Weights of a small GPT-style language model, trained from scratch on English Wikipedia: vocabulary 2048, a variant of Muon for these matrices.
Each number is 128 + 24 x the weight over its row's rms, rounded and kept within 0 to 255. Layers, rows and columns count from 0. Numbers have three digits each. The size before them is the row's rms in percent of the matrix's.

# o: layer 5 attention output (transposed), 128x128, rms 1.74, rows 22-42, columns 0-127
# v: layer 5 attention value, 128x128, rms 0.126, rows 23-42, columns 0-127
# q: layer 5 attention query, 128x128, rms 0.149, rows 32-63, columns 0-127
# k: layer 5 attention key, 128x128, rms 0.155, rows 32-63, columns 0-127
o22 086:132122141133115151153120128105120087177162165132131154102128135161143101118123121113113147113169125102107087179108124127128113152092148133161115098099140097107115079124162096113117157141142153120151157128103085124102142131093191149128136129080106132144085102167116116104107183160125128143116151142138117116119139152159154127112151159149096116129143103136128083095105167125104139119170
v23 081:128116116121121075135117110120140099105161125142089128149108154106156126150171179110146115176103134121091120154154142116121106103096127162144168156147163109145147141103102110129099167132108142177153120119137143148143126145096111108152131101105082091087134124121116125109151142199117135139148142121136123161075134134171111152099112118122089138140125137176137092111143124100129161097114
o23 088:134132148150133124123134108156142107095099180152133114113144112141134146098105122118128107081114123151142113168117126072153136116127140124112099157125098096162092103135160143089138152150100119141140137107127126140133102109147158160123163127126116103172145143116154133191115186102113178123144114114140094141070122120120107125135129103089140110142176160098062137131121145106169138125146
v24 087:099143105142140125174130157108126143115113105138115169163135144202140141088115112111086108176141132121176090099174097111103131089107116122093147109115126109120116101125157174144118110079147133135117163138131143154155173083152133132129132084171174117117100092136108131132113126113111143139127109123144136116139092121110128103137139174134130164129161135113112157123143110130105142107088
o24 093:144108124130131169072123124146132156110100095134163098135170107127124078142112111166119144134125118142139099129102087159138112132109126103148159163164138101131112117074129107114112160149164138154125081120147110149130148155131118097132151108138109132173147130129135118107098104162128148092169165129143124128140112066138094146097108098142090153087118152153115120163091147140160150164134
v25 086:126099114142100122091118132128110114143121155158152155129149107099131138111127117148134126169131132123186118099134141130159114129103112109198169140138158088140104142075151116123139140120098139125147086172118110131138119144100105118122130103121157126099164116112138111131147138149105120120125104120141102119152068081139162101154093124121157150106147175110105167113135064116171161147164
o25 092:133168163116122133103116146128151134143106122104130119107143113130095110126100114120143115144089107113107133188144128137131173097136115134124154108143117154154139144180131125092148146098123143150117156083166135080120137141088145125100140165130092107144126110157133144082178103065091118114126116130117130150156129163148156108098158138146119146122089144114104136149118160120070149180095
v26 085:102112141143180107104108150094106145130104162125150106146117179152127124110117127159132127094146161188179105143144167146079098115176147145129120123127114120121176125136119125142105150177112134108136124112119141145139108141113144114135107098144134134113144162081105147120122113135119125103155106117117126134094127128110137173141131134094173108081148086145133136140114161081137120116203
o26 088:117130142049105143135118090171145141125155156128133108137161096131141130141133141112132154131124112078136153061164129125121140116137109141135121079103123124103132139181135150146132135122116096101156129113136103142118142117113116159131109101138168139154180123107104098132100123157196115140148128129123130124127153133093119149154108072155091126149092139152078131129120132118120139192134
v27 083:131117138141110143128127142136119087108097139110098178109128142124105073128126148130146085091145146130149083156135132107105203118156153126137083104170146138111125135095120142115118160148145160115148136092144138123168167120142120112142131135090146143160116120096137090115147118136103123123145162120120158122151118114149141127122090119123089122183164128110112146150152125064098189131112
o27 091:108115115129154078082096144173156141121153135096118147149110107136155122147135110158102124149129093087132174146151161155155119143138124125132153121130108125097124139164152128090091143156113118090143121136106128134114144126133125118121136122136153124096113130126148130111167153145121123104141103129064060135100135119137147121066132127121154135152077104146169177140149109126096108163183
v28 088:134124125197129093147113119108125110122109135141127145106107168110111150165080087089145154119133123124136139139094131127097086153171081119140126136145143130123117097134135155127151122141103169107133109087080146158143158129122153134116100132111114153150130153100116092126074138134136117151137145071137124115061113138149128157142160086066146137144107120119137127124170138107119155107106
o28 090:094155130126140116163131117116144119148147100161114147157145093128150153105093141140154130149064100146115165112158119157106153130088127119147132158125118114165135111146089125124119138102096111163065106123112130135134169128134094112135165103191122110172111146141150164183101114115116148120124172107087124135111126117148132127099120093121098168157129128149124087093130097114152112135118
v29 085:101135130139127173102190151107099121127069132137165111146127126094140118144152142144149152134081089126155171160129128114133079142090144134127125135109075134142112164089119143087147170135101173111138142129116113118150146116128158137174117136113138165108073122117113157124108127139127137136191101114128114130175117136153160114097097121111124153111112122148129140128115083104134134099153
o29 083:176155130131114119127151143140118156140162087109100167089137139146170136140144122135102102174168149106122083169123131099109111142147149095117137117129162145119164084142135132098114163161156109127118134128105121161118135119072111121114142145103153141146104135086154126144152081082144135131128131138117082138129106147131088155118135111123120118159115174092080128146088159155124121104091
v30 079:105136124168113125109106116121098087131109150100154112083141104133140127137111134178126175138130125142121119152119123141111081175132137116133150141125116168145097136156120124131127129125170179119115075113133126082119101143141123134123109134161154098120157128117079142148127101155169165135103156108116118185140081111128121137097132120087129108202161154156096115132119111135110140164153
o30 089:114145095091096163096117149117129086150130118153155113169154105150144126142126109156167133149095125111137170111125141150135123096154107159150151121141177110141124092105108175114129136096087137103132161066120129112171094109153160127155134128156115105146125159075157124109160090145088137159134115129149108117157133160135110119093121165138147122142111146089100118140128102134093101134112
v31 079:093151087110145111152110127119163185128183124112141176159128155137179111135119143115154136114119096119141149184117152174085147137075104108102137151107104118122084150134126124105127129136130140129117116081121109112114117125114140140129153098112124162151135083110094108127127090168133139109132126157133174114164135127107157108103114110083134166111147145116106129146120095111119087114087
o31 084:129065127096142158155142146133130128126124107173112147108179146102130109182113124138123118170143134125146115109096111135163111126121114164120154133130169145121130113108122143116121128154147133156121126157117076143122150111140151145145077120161130112133162130090132161138129132047140127164145164095151106148090091123121149158103095141106118077113144112091113089147122143122091111127156
q32 086:134153126138132161108155115089188154101131092153143109149138079102149128126108131138118102118117151116121139155127129119106118156139143131133096141134138116138133094116124141112160126165141103130122130115103105186072159111191137124093133130149137141124136130048088107115137136116086135141123145105080142145103109124140135134103128109079125129183144152143142160126155112159147108166085
k32 075:182146137117178143105119128121117102152134157110116097135121142124151164149148147096112081127130141170085175136136074148098130145116136150168103098123142102105151179124131163179080159110151115156126115107097129072178093121140095148085115106110128138132076140131147115118112141083134135130159120128139144135144080124138154148151118111148145137115128141109124146138103126123141112131115
q33 095:109140126120120129116112165131158188104128125172121144135129111101164111103120100128094142094113133115140106113119131103108108126145109137103176144131163129142092112123155095172184061165146106122163161121148100150078141138147126120105120159130133137144112108143068104138108089133087101158127119133152137108167141140133146125152121137132125138193100146136152143165109102134108105143107
k33 076:149095143131137130122123139103074124113167139153129099136085114127162117126145160179087130119158138181104162116143128153167165161113117131158151100165105111139109097112126167104102162121102139089102144103088149135146088068136115137053117129134092153123086133142137135117127114125138121142116150100148157139125087097127127122160138120118101116130093115093110153147125125134099117131140
q34 091:140102107103135156137152124124079156184093157091129099100111163129118099123114099104118159132119125093137103134142121120122114114130102142081118122137156106099126127112143121136096102153094145134154099149164148101143123159089112154172131147139143113141131095174150110128142097131140139125140118142161120082170133139171136181140117147170080165134110131129112091140087144121111140073155
k34 081:128146129095089127137130143147134168109157084138123140071148115133090160110095127144140150147139133095161070161115133126145119090131096153108138140125127116117139104160160119117142151161113140152124143112140081150123156134149140075193131104127110129118153101063130123129114098162131122146131106110130110076123140083158117140160124126122131116136138140156090071118156123154117169109132
q35 089:122100127137082076116132237134172126138158126132091116111127125145145086169133137126119128121124124156134145110100108107087166136136118135133108132104153100086119146115120129155119157140135098099130162109166139125127106121129113137114095113101085140120138099132118147120166121164147142153165164086094155097105121176133149132143114145156105120094136126123123158100139143100146110135100
k35 081:065146114131124087140127093141118091150117180133178125131126163124126155136102135151137165143116139118104161090111154144114116091118128109130092165133114125119119143094114124117103098160142136127147116149160120108142135125104099094183165124133106150146148093110151153113157157120105138133103145203137092136185152105130128145115100146117091176120127128132153098126100127094143156113141
q36 110:127137167169121160102166129142151107117126127141112104145133100098139142110094098163155121100095157109132130110102124155089135190131136155128110162123096174144105125165170120120121137130147119129104176116087117173102134161189151133124119125153147154146120123089131129125132117166077115162117126113111143112097111097125114096088116127144120129163115137107145116107183106154162113158122
k36 089:094145142130125152099137144163098095163172112101132145108138128109142133134116148129104126100113168137138148150137109133155078127147143133127128092135171129084112135090145141098072124133114124120093119117133145119151152111153114201175139162102134181103118134111147116148134144083151138138117168107141133115138106120118117124188110106134111072109121120090139090183113136115151149123117
q37 093:092123123180119161120161054116154140123095094111131133138137087137129150105105153106126116127131119144099136169131138102118128101155111182132122154129117151145119107119150102078141061150146130145123145137154113184134162114168126143143103121108096150132133090120110119097119087113080101145117113125118127119153163076133100102153139157139112129150159112137152132166145132162117140138153
k37 096:092163130149114164125152123126157155114165096113149132119130088111127108135119124126130148089110123108147148101139136118175101080123141139085134111193152144105138105187099097167139118113140101127101190119150119143145133132124152175124107132112117132148135125118085116111180103089131136149180096124133135124122108108122111118132152125138047117171116132110130131116136150130103109140102
q38 104:121128141169099182107102173159141088150124127121091097147108112099133131128092106112094137139152121105160114112092121129085144119175137137137130155108110157108098109137139131142148120154128144105126198137125089166107134139137148148161113153144139127137140153109135115122116089124096128119161150113090173120112125101101082150117108134141181123133126119094146111136141129113147083187089
k38 090:137127110127125101131094142133128079130142124139128127103152163113154140122102107142121125132152104160123085249133115117129094135165137142161134168122093143141092138119112117124150111096131122112129114150134147159082142082126126106172123123125165136108115131107146125136136158139139097176122141116153107115139152154138123071115107120110160137075121110153139099128160142125150174129141
q39 091:096145127168161109133120066090095136152107117075177127117152152123078176096159175136109105159161133141120141144166157128144126092127089144125103128088106122133141127139097139121162121150159123143111095134149153119140111113092137125129097133140085105113167126127125115090131104119106139132086101124151105124159158108160112169120110167145115122105114138157146134136110131094116154104156
k39 103:128112129134088116160102150126162124100141124113146126127124095131114058123148099095108088166138094098141082103130141105151108109107103129145114122138167108144151102120129140126160149130127103161175150160171136155139137117186098127176126125114120167137143063134095118115115143094106116154175123141111115097140112125155116150141166145150119113081141136096110147123172120137135112144146
q40 085:139110105106155175148140137146148120117104144124110118101099116131149113136144108131140141149142152096094132145128137154089129081180138137108093144161152133121086131114156126158101066137129142134127125102121089090152141129095136193153114131150138139153134114137123117135139091124141131118129149198113133167166139134150131136173120096124098133164106135093131069118142158081145152103156
k40 108:138142112144132134131080136143094135166145117087144127106180158151133164147073147137103127085152108165172140165169122118134164145162124138130116133103126145092138124099124144120086145145107098090138138122113120141124111087109148163131145119095130140130084147134162107147107108094120113137094104150118112096177111110119074106133148139166170132144111125131131137171088109105150110145097
q41 102:108067164125138143090115133146166121111125141151097092131134111148106102106106096131124130147117152094103131084127130158075134085139115166131158136106135157167104098079132123152117164106142148136149163109120115148131129145125152147145129146171113113137105144127124132124168100146139158098176172127101109118099116123150132125105093119114135137161118129086196121099172155157110147124147
k41 097:108127117096093151134098124181106123128105138130119111201136136135109148130144132126106110148101149110127127141129127151113151152124139097164127144095090095116180134122115141115094130106096102134125134127132079102155137108116147148077161130173108132159143124099150120149063115152129156140113126147175146108101116115137132130153107066141155188131110145133088120120141112095116118113171
q42 100:094116118128130100190110097113087124112130122097161128094155181141098164120128131149163135153166110138109112154186153123145133087127103112141084138126149097145150132141124138105116171122135135151126078128166134096179132113150101133148120091090092145132124105140130137119121134103142110158098115134162085100129155112121136146114107138118114129110133137147088112146129146125118163055150
k42 092:106128160138117105134147113165141153121164099126120128118115076123091101160115086094105139149155118136156097103110150071164095109133118144147132109210158114147098143209107128121121112139102132125095122151149151143120084157109130118117122122114135101132139111152097107082162142068176139137136135148122125131146125145110120166106108132145146137109128133116128107154123159136120109110138
q43 098:151084141133131090166159077085119145125128154136121129138130113159111095139118120077130132168157127127100132135129139154130118085141094141139113104123134115119155143069092152094088131172134121162155087149104096121082139153077084144156158140143150092120140129133129131117142114127104163111110148143110137159111129107138115139157125130106119131162105120165140131124129142148117152047126
k43 111:092136123135142122140136127170090097161112136124117100125177169137105155113138160106108146099119120167100142169137087154103079143185094109144151135111080137155150146094102143119114162109135145122100121181152087137125150077133141142142134133133152143126133105130182078139121099169142121108126140106146114135135160113121132114090081111114145120136119108152149142092133120140133134140174
q44 102:138122126124097147094134188155085106131119143151097126145127137111170114110139153122116103133115134141135165078094094152111100177144132094146163127129108099123098110126160115137141135112106121126151117110176127117159156141157146160100140146162124151133130126124167140156172118138151120156138147100140140136106127109103175090126108125092090119116108134144149166083108153103152087183088
k44 095:132112130145123132101130120125124130152124144142150104134158133149130150141109146144133149112124148143177096112106090115122082096123086122114134085093139125117141110081098150154105205164126127153114090166153089115131130121138140137130131121159135124110178113144121087155096092171114161097180129082105135109139097144088099133088106115154153118174114123137171120104118129101142126138124
q45 089:165089097134111123179123082110139106105132157135131101120141171137157138185139162141195107120114144152113113133125138138141138122128145076123115108105090144136161144094114156121081156142118137116141130124083135116118120119154088123150136121121147154164122128140189161135079124156127139092100132153111135117130111114139114117131131109104154087136114124153076105116145116120141126089188
k45 124:131132112100102135143138161094182159082101108112133127121148088104123098147116119131128120169133073132076093110104143112120151106114083118113128141156166161195138119116148131130190121139133105172151101126162121149136119133134133108170144106112133132153173113155093132121152116119126094124173099172134109122156147125127160156133140150128092117114133151155124090119139119147099107109118
q46 091:159142151129140132123129136098100124141153121077189134134152154149143158152126139131127142137133107111147128177134148108130122110132163124171143078116130116129141130070091111151117155103130189059114129130173167116115145123113086103128085112117119106133125121116182132130115113128144123145129115099106104119098145150134067141098142127155127128083163114146107171125152095110099123126145
k46 119:133122151090090150098095140157155091132136147167093139141114191111158145134111181133144114126139097154169150107133093152119122151160111118133167107149081135109108142089156085136150137110105123094087114136119143137131114108152162138098156155162103134149141165082183146149141112132144130097114139098143141127109138130128158078136104110126145122147097126146158116096107144132158126136155
q47 106:122147107134091134066132103152132120111138107140114151120117138136155121127091152123051141099151140110153135133100141119109163143151171139102133132099129132133114156125123136128136148123143122129147187111101129117111134160150163118139166162138149135128154156091131108124126089133116149107158118098098141131122129098133117122124093101138171076173118106077176130133170147155151135195109
k47 089:115111151160096092103141103163108129109101130117160117098149131146115149142141126113138135166143088112135133112142088115138111137133093132128106148141116121131132094110112131131113130132148156115125140152163125152110123119134127073139115163171100121172157057115119081101141121094119142087123135172102082131146150086134123166114148171157121161138124131172179153153129176112098103123157
q48 084:159151122158065151185151116146102148103121082122116106101163114119113139114121142134119144146140127051141114170136131142153151167111105098169144106117111132151125113141142099166103130117102126150142118119134101129122164131124087057089146158166144113150118142121168173124097076120102102135150150138096097126146133114106136135133141147114151135155123133138109123112120125110118101091120
k48 086:156106154137142134084107106159151140138106173124133138157154132086179110123141161147115151098098115136116095144103094105139090164150129059114108107149114125167153149093140176124109116110141153117123126174141144102157120111139113146118162176105167130138105145128155107140120116132108162100133113152123075134123133138121175099142141061164107130116108113123112134162123129124123118124111
q49 084:116144142178142146142140157112131123129129118129130162099103129076126098105099137160115156134105140108126118125113097165145092131146132109092114105131125162139083123092156154092102110115181146156136124083080133146128152164153138115115112146124125142142124152125108161157128108154099144102117111092140137076118123166134096158134098145094095141116151102126158152185157109193133130109133
k49 080:098127145112138111117088125163110116112124152147103155100129116124156102139153144128111145152147113165093152144116109139127101137109098160128141150115102073073149137089135140166091123123083147119099142132114142134140120099113093088140112130137116129155109131148134119152151142155126134147107129144125105122120137078149121125156092126193141140104205139143122179146099161164156082101115
q50 091:140106134135061138151090161113174072114151151121133111110137105156159105157103124164116088097133107152112134144103122100148127068102119107135122115124135124163122152169146145093157120153161104094121150062106119148140122136156116126093091143123139155149125107162101146099124088162152108111160120146100155121168136123119142135108141129096168103136110129104143125140131108148119111113091
k50 093:130146070111132132146165081125134155143155163090127151108111131090143127134135150160133130108138125130126148109111118146104124117132165132069096102130154088159149099199122104128130111163142133161088131099158115143132128110097154142117119138098137126089115172141147109176147139121119111149103139112128151108156095167134128128101154114109095130103151121126096107158077178098125132142094
q51 097:087142121126094142121142112158109097143082143124142157121119139120190105130124107107175105110122123136180093145093101118124108094168121107163134098175118161148150111137108120116161093163104125123156110115152180117134066130139140109122131193159103123172146125110141077112104123113160098125158167111125134122140094114121129131114137164103149104155118116140119127142132145102120127117145
k51 086:107109134107166123126169118104156118133140140111085137150131133121114103132134145152124126172127145118130124129100119141116169174114176115068139103119155135131144099122119105114132139139131171081130130114124139112118125139089053102105125156111136143125171093138135093162104145120125110110098133125152146098145144107137151102145130115113155085101132118115173084199101131073134129169125
q52 090:176159089098164144148111107149089094092127112118124151163091123105097146139123095161116156129110086143108071140154122161092124111120137130111141135149160134112150132124112156117157145110174101147153121131154137141137126108177103112126135137146161114121108158125138157147079150090125130201155137176106116141142156115155155176112152116127144131112102137165103130118128117122142111100129
k52 079:177175102147067134147132134117124140132091141163146099147108141179149084136142149124126118140135145152154154116097087100129146147083141088164134114152096175132098096149116176146129138132118119095095089091101145130104122121079163116087123152112139124129101137132146175141138099163171128129138126142114086135127151135108165074136111110108139124124143112140115147137157126135134120125133
q53 089:120169107133075145103174156157118129101152145151098108153117150119122139113141114135177131142148081134160121123144092116094096121110144139123145118131126131092132063131097126139170112120129164106106144109116127149094134114116080122125089095138148155116161108123097117116130099167108143164119135130125177107105132133125155156128146144148120189130117118156175132099111142145126060138107
k53 094:106135144141147118108100166115194124110151142146116131124081131122125105157102155105096150159127104104157158136111163112166107128066097138117119177145123127157134101120088107146105140140135104109131122144127106130100147160138166083093114109129150141144103103149150153154090126153145077175130109131143111164140151120137132110101140152092125154127108122110106134124150072147137148077140
q54 092:148147131102151138109166114126105102104032142165168121144115113109138115094132098090163124135146125137074128153151105136152156095134099148114137144153139125100125125157098171100104142113100164081134146127148146116146169104100110147169159153152096102140146134162123130131133159151120149135110147146125140128151115141082143103116160125111101171112076123106140112115116123119109151134131
k54 086:139107140166115147126171135130131133127101113158135141119111151137102124136138154159077082140159132181091131103156121160146105112107127107116106172089124086150110119135135126108131137117177094139148085102157139130108134120125097102138120093129142153133155108158133132159099097099121141109154079117148118154114105162114171178093122179098185109111110144135147134135141141126155108149098
q55 102:112137152117123099163118182118125156077126128121150147135124142152130121137134105131132115145183125147139155070104117145140109140117122132181139110181139118109125141072170163113130104103105127119082141123160099121099142141138140086132122131123160116156147175139124114088113133096124138121131132122146127138118119200098101111138110108100137157128146128122143175100132108120139202093142
k55 095:111168119079159095117129156140132132110110139145139143190147150139159136136201087111172144139131133097091113092117142098105114122144090122134134168147115111114108114127154167175171140082157120137143137118155098094113123136153137093084101110125133126136117121109111094165121119113133111149198133084119118128109124110105144119100122117126103127122156125113112156123147103084140129146110
q56 101:138139118121089109142148169140123171105155170121160166123113154120118084140127123095120123110127172102103122109108129140101120124155135139101148129141141089135129138178131136187129131095124095114108163094128121111102106124126139107077090136134128139109189108128141132127143091096131157141154130089112139118106166159122116160140115122110140091130082115099129174089124189093139141149155
k56 102:101150158131166143144094090112130114171167140093116138108135118144091109114156082113120127150125144115115134091164122110124193128122122166131163133147159127138148104200128154152123147154147152146132136135110108114125119142127169132109142118118142101100157099106140103136148161170116147091116097097105116110161143109117113140063137098160144137111153124097132071122131112107087132135113
q57 097:131122089095166136123134142137118119097175104132149086127110159113150134138133147141128137148127109129129129111108111172136103131121091115135114117091085129146143108192111160110125127122105145129087135149184187189100130138138131122122185157176124142109135116136139138066137142121081117128123146091141114092118153152160112118139112136108124144125123131130110073108092142127098094100108
k57 094:114168112131137144099119155137196108129122142160118132124116102136141076149129125119129115133136144145098139142116114095093148124145142120142096082106127162175167108144134123103118126144137090132139149136095155126153135137136123129148168096128102123117098127120145118137111082103147136118116113104126144114148129130091152096091137162144207157142130092095190155170125146137098075110097
q58 098:158120145089094147140108095181144142152118092092115146092152135102110162098131145128138117145101111161162112130152148180138156175118100146128131158145152131166104156124098131105136116159109140090137079073133138101150127148126115120125108128110094143082142123111109135137170156142135104127080067121105141139101147107143135136136122157145125178156082138135120097150149133136111141114111
k58 091:188143181116158118124126085104103133116132144125143072133115140173096118112146119156111133168112150119138119123128150123161112145152129179128132097142142122107154137085126113084136094133090130147137132092117148129101167117143167125123117160174103126143119153127143139179098054139122138143088156091152105156131126148153159126145141145148114100138113144135097110132110132107147167103103
q59 103:147114119116082147156117103110158174135177118143078175086155151137136156172157139110137138132156101155143078136109097151127111075131116138115138084126118128133177139124107134162121144141163152109143118166134119145149132096167159106156135125098124154121122130148130143155129136148144108116105140126145112116131112148101147098139141112061168117111142135097079083148137138140155146166131
k59 098:138136111109119122138150168095116122075148155104125114127101082116124099130125184115141149138098119145076188139104105131174151130121090136143153155103149141166138136162137135129107131129131131152082117100129130120096090129141136172164107119139113137123174179131140113106115125122109123126143096095121122127095072161174140116140130115169087100135079161139138097130130139118134097119138
q60 097:129073129131120135132127106134155134135124159182148120115143122140130127094082151163145107121169133154134126184103091119176081101132092100121154121131117142122129144127127113145150101131131097120145148149134157166088113108153124123074113127180075166152104142139092141122136126092155109148153129132130128137137140088131107136124121118128167118070092153135105131152114151082177125140137
k60 085:135154076088140123108147165127111120131162139174131150132114113105111150164127130072140111103126115150110133136127103123097169188123144119110120104119162148120164109103125135125094118143152123155157067115128125141159124166123146136135125156159133171087113113141150144170147172096133098076140147169145128126128114188161116139113154088112131107125132147150141111142088134105131139102135
q61 091:109133163091136120146142089147125145145147122111115074106108168128093165115114140131152142128101147147062150159131109143120169142110135151154104119122194135090112141133140131151134123114159105161044144086153133116136126102138140090118103111141156132111153104145111111107124144111118161093135127122139165118123109142126093129102154166154137147159134097139143130186113108135138168123138
k61 090:175125124106111130151088107125127131109143121141103100156065109154122137139150110155141105170131151140093156144100121136129128125134152149103093132127093128102141122184089145095115120115124091109163130149141143107127130145155145085130115139142101117108088133090127125162150101141143115151128104127130170121127196071141107140131134103141181087146095122122146114121160126161119187102134
q62 090:140113129103151145123062125106165120170106109106141114124168128103118142146080080105126159124147155117137141126157114173088130100130098146138134083118123142132174135129110088123149134146095098151122105129154097124155135086096148115108087137152129093125118104114165121131139080143095131138088176132130131134141113165143109165144126128156110170183105129114149122126091147126169134141132
k62 096:132125085163108115108059147113136126138094164160135110113150129123096148064107132173115134131166148121125086123134127114108110126142122113151121195109108135107150140131090125101135133109154107121125117158155142128133140116110121173160137170129112089164148130135111113175111106135116127172117158147130131098128122045134137134113117136192109139092134116125127144106135170113131125137129
q63 107:154153138163164137061151129098094154136144129182097119108129119135144116125131081124110168114113204131154140081129100144154127150121144148131112061132122147132125134135141151166160154154121147112112148112096125155132139124151135085150134148142149121100139155160133130100088144103121151112117158137136118060116111166097102141093146118122112130131119151102121136120133096160128107138148
k63 095:108121155101098109129113140123140112120098187137147132087098073151140167188144143117119116153148141133106155131108106130129108142151128090156154108162144153155091108119134098103108137161140189103160127144149154117132103131101133166117113110084158118136103110129094105114155158122117108148146128088107161151108127154146123113126070106157148133117171126085138164127125115111120165147115
v32 087:154124139189129089147200145172109183130114114150141181089081092161141083141139110158105106151103143119140139126122153114108136105166135152128161127103102104119092152090134119123122139142136133130132127068147099113116135129145126126129103120100145117128135145112129125165147134146143115143100151097127132128151114132116106177164118116087125131097144114163138171111155158137092158145138
o32 090:134102151081115136141150098128127140091139135108158110123090132114177082121128109125140095168144131095130149188117165145149145201128096142135110138150109136130160081084090110130130095167152154110149126166137123112123169138094119116125143127130126110141121123084117122110140106132122102168087101142113088147107134155123146161162148161146091119139120091119157121120144160107132156113123
v33 072:114104115104157140070126130117162122130136150137085149098132091121161135117122161145151122146130123137100168185111118119142164132114147097131112086119140108156118124128137116140106099129133162148160125154088139164162118113102130112123120128147114109059140166087115173112139148136135114084147130125129139109125114176122160130098098082114071122125136124148128090166077135096164124132115
o33 094:108114118118145094102170138145097135100123129116160149153153153100124106166134107147137111101170123120079107166136090105133119136132154115153153117146137134118104146119103109134125118147138125109106134169154133057148122158099109158115146104151146119127144149143123133121133102072152127117144136148189106149178080085151171141120153120132128087163137149089156111121102085136133095145106
v34 071:101173078133113102134145104109151118104133110127157123163129155142106127098158127119109107147102127112130139127098134084133129072117132140153125149137115158122130126071140144141109109089134086152122120116122155157122157138109171139143171143128102116165085145141114144135144159173151138112137107159132144085173084082128152093120136115136107181131157129134122133127164067119142106164107
o34 083:107155144130152148104105116103141126132099145140134118170124143100125101149151132146119145080152131120122131087125139143122135152105154118098114091125129087139152181091104142171078106107100179133156106147126157153176130148145127131146119111111186133103095159148124114102096179158082131123113147152118107115103117147112076099118130103118131148107111130147129154136109084138123158154177
v35 070:121130154116107132170116126094144098122113156105086100124061084145147188137166127108120099126149122106123123159144110155156154177087120149114154142074077120107150114115137121125110137134156162097085112156138118132154109116162116133139098128129133116106119105160141180103152140136151108125124136144144160166107132105156158130166116151162127111120100129132143123152092105089151120116102
o35 094:140151121132109115123119142117100116130103060132076144150154097155111135135186106134132115153131125161129168143128129149129113118170089132140146124131083141157092122097174135176111126111149106095101136130129150124156115093125099141159100115112119152121149093140120115120099145149128161120148101150114107165169130091096129133118121114117197147107122109120085162158167104141106140164103
v36 085:141144120100068142115142138159146132131159082107124177072118167101103120139116156136118139131116107131164157188113166159121132141114124136065148125125145123101168119112080121114117113150160085110124143097130119139068105140133149111162130149150127137128173142099146159108121115136153096120145099134126069124137120130157115097138120120143099095099145142112130139104153162140108112134101
o36 103:151130145118142168119112113089136127150128110126116141099111111121052130131089165115115117117176103136113128120102150138131111104128141136143113164146150130134173148117133131159099181096125118154143112104163111110142075121105132111139103120166126128122152135123114145137153133081091111114115175168131083116103131173149147129153150139118118221125153108093157126129124108144114126120095
v37 072:140154098152106143092115102106103127148091183110172139096090112120144129137112142159139168103111166181131123147107127149148122098140139124121105092128138160090179147115110125148136122095116119114133078136164108096155114121099131107151141180149107134134146145163146131148109115091133106167139091111113108140128121136084175137154139152128121126137082118108112108182108145116129112143088
o37 097:141131164166125133090120094146086102147111112093177104060137132114138143149124089143094106113145146155164120127094128131085139096149122145113091157134123116124162163180163119114133123087148143115102103122132088155093157123105137127106108155096124114132161181139119164150127129128132164149119103128123127088139115136104140110143153144164097163169139133148116119129148104120119164089121
v38 078:156139155137096109077147155146090088166142085103075097089137120137121110160126126121130123119184119124120146106127122110118138146124112103080102119131110136128171109165128115154172156178100123118124114134129139125172104152146125185088126121113117114128132085136160127145143115121152130088137135111110125141108116120118093157130123124102178114135140145092128143162116175072148104147108
o38 094:096107150059108144122134149132103145061135164131163104112140137129120151141130095136139129135120162096118105113132114141131115056136134140126154109120142103136133143173129124117150118121113113133127101152150086131109094122125103123151125151132112129171142095116163149157137063090157118111154134155088096193127121173148172143105128127119150139150114124100127114155157162138118157108117
v39 080:115120142139138105086160168051159158113185114144117118163111129145146144161163106140141152142109141141141142112130162114126124124106106140128138088099151140139134100173137126175155154124080133105113114137145098134103161126106089181146100092083113120123152113144139141115145121143128169106122124113114158116106113149128151176139107141148137125154113143109141100179148143127147075152133
o39 098:134108122110168118146174147159101133152141099152098164146146127172131156147118100107132165112108117141153135098108140133151106130121119157112105126132109109157130143146109123124139114158104091135115091147120129127148097143106102112101135139142118163103180084122135141119144130053176144120122113057119150167109148130148139126090136120164109121190137117101130123121168150115085138098098
v40 080:114141146128131118129091125123186115131132142168142131143081166128110171159132100108147112151153082124111178120132142148110140170122136089165127118122123114137102134134126160110117091082113135171146123160101106149165089108106157139095159093160159149121112152071135131109109129136095140148124107132146121134195131113155142148081135114120141148117146109144150111105115088113140127093160
o40 089:110142149138136094128154123112121139112152160101141088174097149126136137147119135161133128157102131156096132158139124145137139083143126123134156112096119152086116121172093123122116153129156168110107125106114155123144132135155151121113128093157143087177073122111137137097114172168101140137142142115167152123121124111117143122089141143137143115104120180103144088099076061106157148129087
v41 073:156173125102181124164115114139111129136094112109141154094142172139108132138117147120119136133113139142138142110137110111109095099156115124125134168150127084093125113141114129118124122168166122126109156118128081126103115097135125122139078131107092115109146114065161157163127139139142123135136110076141129099129144078177074155104128137124117141106142121178161156179147156150082119144132
o41 094:134170134165089156116124182094144142132104124147123134159092136114122127130151118134127130153153188112098101167082109120089154105092129119116157120125101113148129094100123132085118131153176136169128143139104155125162144159143123103139141114105094165128127107121136146132173110119129118096142135123115125114098143145095097132136144150130160092062091169100129105130106128178146126152103
v42 085:122095120134124102118079100141137154137170127108123145136139132143165087140125139136129088123168106129138051077143103142181127139149068118111119119147112143101121095132176135110140146089140142146111174159140110131155121089160127156087124118114126113165160111134122151154105139087118089141130154112120114126107150149132140119123152125139141095164145154110106159126132181117114170122114
o42 086:129117092169143137151127130136126102137129136136123146114131146145106103177149110167156144104114144081111126081132174101117131097132139087169119134089107095130146102119142105128143165150105085136150131093110108101119117145120116107157150117071111150118116068103111142113139148159123152196151150135104101132100169140147160151125107158123150124135131140094098146118129165133149157088156